Weights of a small GPT-style language model, trained from scratch on English Wikipedia.
Size: 18 layers, width 128, 2 heads of 64 (1 for keys and values), MLP 256 SwiGLU, vocabulary 3091, 3.48M parameters.
Architecture: RMSNorm before each block, rotary positions, no biases in attention or MLP, untied embeddings, normalized queries and keys.
Training: a variant of Adam for these matrices, 163M tokens, 4966 steps.
Each number is 128 + 24 x the weight over its row's rms, rounded and kept within 0 to 255. Layers, rows and columns count from 0. Numbers have three digits each. The size before them is the row's rms in percent of the matrix's.

# layer 11 MLP down (transposed), 256x128, rms 0.146, rows 171-185, columns 64-127
104:109074138092130134122117094122177154123117096137106125154099098157153149102131164147156124118144148101097107137149156140170099120138143167154158065139118138131125141152110111104150109114113161
093:098157135115107139158149131115121126127125123114164136128134099136171128114141145130168109114113139081109151104153122093121079121148144127105152138133124152163124119144112121110120116102127126
109:152152119105092122099133141137138136097121111107110137106147138108128116124114115142120163143131167106129159099101111090130116119130112148138142115128123121127139162098083129140109116138082111
093:165125158107167086174094120120118109150083133110146142121160152171087089122147128108163074178140150118109156116148093154122131110079115089132145125130093108144102111140158134137151151150132115
106:132145128128102145136104143078143183157135120121130122113167142144140175128107051117130122127150137163145169122181159104113145156127106106123137152141138124143121118132113135133100144087124110
098:178127146129144123124133115140114129108130141127111155137161158098126159145148092137115153120150092134159157130117106128139166134123129100107151136147123097134182147130148160143125115147130105
096:157136106099099095159130122143114114154168092121148141112105158096139110112147176162182157115132166137115117085123137142168130151166100143175155124155145138113113143127105131091079132116115138
105:164134136176100096151132096160112136137150132147128124131110125122139106148146140136147076159129133066106127124104113097122102118146129118146136104110135106131143144108138125095192140119147097
101:149132136149155120145162125148153137126147130149138119123131131108145146133111158126109088140140158090121148148092115103116188141111153153108148123138127130153162150103105117093135125124132099
098:141134135093104136152148102160169155148155142134119113115128087143153094120156117142179121120140133137110132132100072186130124166130178127131159147112109151101114141100072123145104117116114150
097:118143133105105134106124107100095103128095139132110133106137147134088131145127115157140107177116095091117152109147162139069138097114150148130124145085091107129072133168146151144151143165150119
103:145100108111141093103137126166105105129118159105151118186122072123120156127113187126119123145111147126160119112091128124120152092144121113112153079128149120153119160090153123110154144109124133
105:121150143217107126103149169122140128128086160152135084142132117110132125121103146132106150119085126104106136156110119113142111092174112114127140149092136077131129083106142183128155150108127108
105:113102130070139101131146114147149122105110084182150093158134088133140123143139103131162105145165129155122099129122103143123108131083115159148143127130112170160106126149122133114122137130152126
101:135129136153150108107124143141123138155127126146119127131129072144125158157150079115113119096116106112119132109212104107102124159154133145092100114160094133136136115121168127116132135133141098
# layer 11 MLP gate, 256x128, rms 0.161, rows 172-185, columns 64-127
096:125165139146138157108096149138125103129138143119116100095128160099152178122115124134100155108145122120131133130122175134167154155105129101115120082113122169130115150157144147131154132128065133
104:134127136135162121131130145153147100140106111106124127139166107155091117100088144114110151121143092110141178152065144127121172164114122121097125105125151131112131123130172130143106128172131147
082:151102139136136109110136124154122113156094125127107090139184117101141086132132119089119126172120174140126132125134116134117125128084154149130129107110154129153158126130129089103057086097126121
100:159083106135130134102077178146161137159105140161108121144148122156129174121140076161115129084129166117145136120103133137135128114152155143115085120138157113137162170114178104129144125125113184
090:113100156143171176099150152121149139152143097122143136117136139124146160152116035145140139093136135139160125096107126154089150164152107110170119115148146130097157132129111131153099155108140142
093:104128130169147080147125142106152164141114105129135128098124176146149164140147126087104133166135121059128144152123137127152113131148147150101156146128146122127127134127138142109109146144088141
104:105130100196132112091166100105148151103097138147121107170123158137134095129094136117089126138108129166152125131123156141102119153128129137122125154166114110136165129109124159132146113135144114
092:129141119137119117156126117145114138135185136142162147160119104133143128162136112128096090159150153160153163137160137148095155093139122059128106134179089117145126117123109155172151102127157165
094:111124136120177137104118114121158099129113109178104105158161102126130140117136135159127109141154099135140124180125166203165132112138137161109100120115108137129170082121099162129120107145097129
096:135110141148113122118116160124153112121133158150114114115112132133112141134160141109151147069077125146130131174102101124159083149109120162118146089184118103146081122143095168134163111126119154
106:125101126105127105126090135072137114101133129158137150108116149141161133156090105128120107158137142154153083120130172133097157101126130164117105156126150132146135154141128164093099110127081147
114:149095111111123148162137169149108115153114136092106123137126117169117190117112120131118136139184121166153165097133096067125121096158118124088095191116130068129178145139125116132135139111155126
095:149156080115169132149127145155116137116116136065142166092095126128120121139093119108121126140134129132158155109137152113099147132147109134086145096149152130119105086133130133148128097153136135
104:084090144142140134115119085079143114125118104117141143124111153114140178122094102117137127152165128106154118119121111117141162178126081091138095114125128089143120147095138119167120077146121155
# layer 11 MLP up, 256x128, rms 0.148, rows 172-185, columns 64-127
094:134136122145127137165095128107136127143086128108139165115151072148126157114143116155117097128099137118114149080099117092104139117130140111118077154129098119113115122108107141087166172107104084
109:126089127122105128081092145087120149127141129107098116121133141132134151106113126122169081147149143126175120157122166097135149130124142153147141102091090113145177113137161103112138211133146120
092:135148119162088121147127107112117114130105131123115124086147138131117090113129114137120116149122162202126134113137203121136111145103110128065116126114163109096092109118138083121153064092096139
108:134102148138111133156172107120134141132159102128083138125121112138129099110073128089131161173150129166120145150142125137131163168101120092149140125123139159113156100173091141144138137123150069
097:108107122155093135165126144101095143147119153143143152132118126112100129141109140059085086160146127113150172194147125100137108096086143134089157134136115105172154132082120129150138093160114089
092:153150120144134128142097114140143159103181143119087155162149092131145100129148098122107133146122137096151105138117092159186180157150149138164140176116134153134131082128106123134105107141125101
106:106181171091183135150131135105115172159110121123146152141138113179093100128157151091093083094105159129133124145125130124174146142115093134154152144091076149115114116152125139106115151093151129
098:134155166118143134096151158147194171159139126101121119144114121146108167152077128101079093114154118132104134166126133126123109141123129159111164110126184126161138112091122096101101128163142127
099:179137117141155080163098132126121116121146148078125156110116135111137132159118143145090189090146122149128088109108108071141142142146112119136126128098150138086143112097175157131132119120182120
098:133139096112108124164132126119160097164115109115126134132133149162133150128134150112158157123141097147100183124122161134114123131102101135145126116147109133078109083135124152087116141158112153
101:146113126091112130178101138130179136174133084139149111102130143116123113157146102143145142113121119114110134147119142121126124061120105130127117108129128128108127130143141152139093106080155093
109:112139128110152102182139144127163081121117170114137114101081090112098119125135148161139161097119153123144067125078135125131148145178088126144171084143133127168121090131163131067102108122121142
104:116140117142120160175121098105107113078112161118143129124127136126155090154152117190109150142129142113130121107163144095128125118148140119101124140140152194143125163117124145120160123105129124
096:143140070146137155113115155133174153140122114186138098101116129113129133135146108142111144104110119168135085090183143118154132140121118136085108129130149109151115109094143141101115155090127175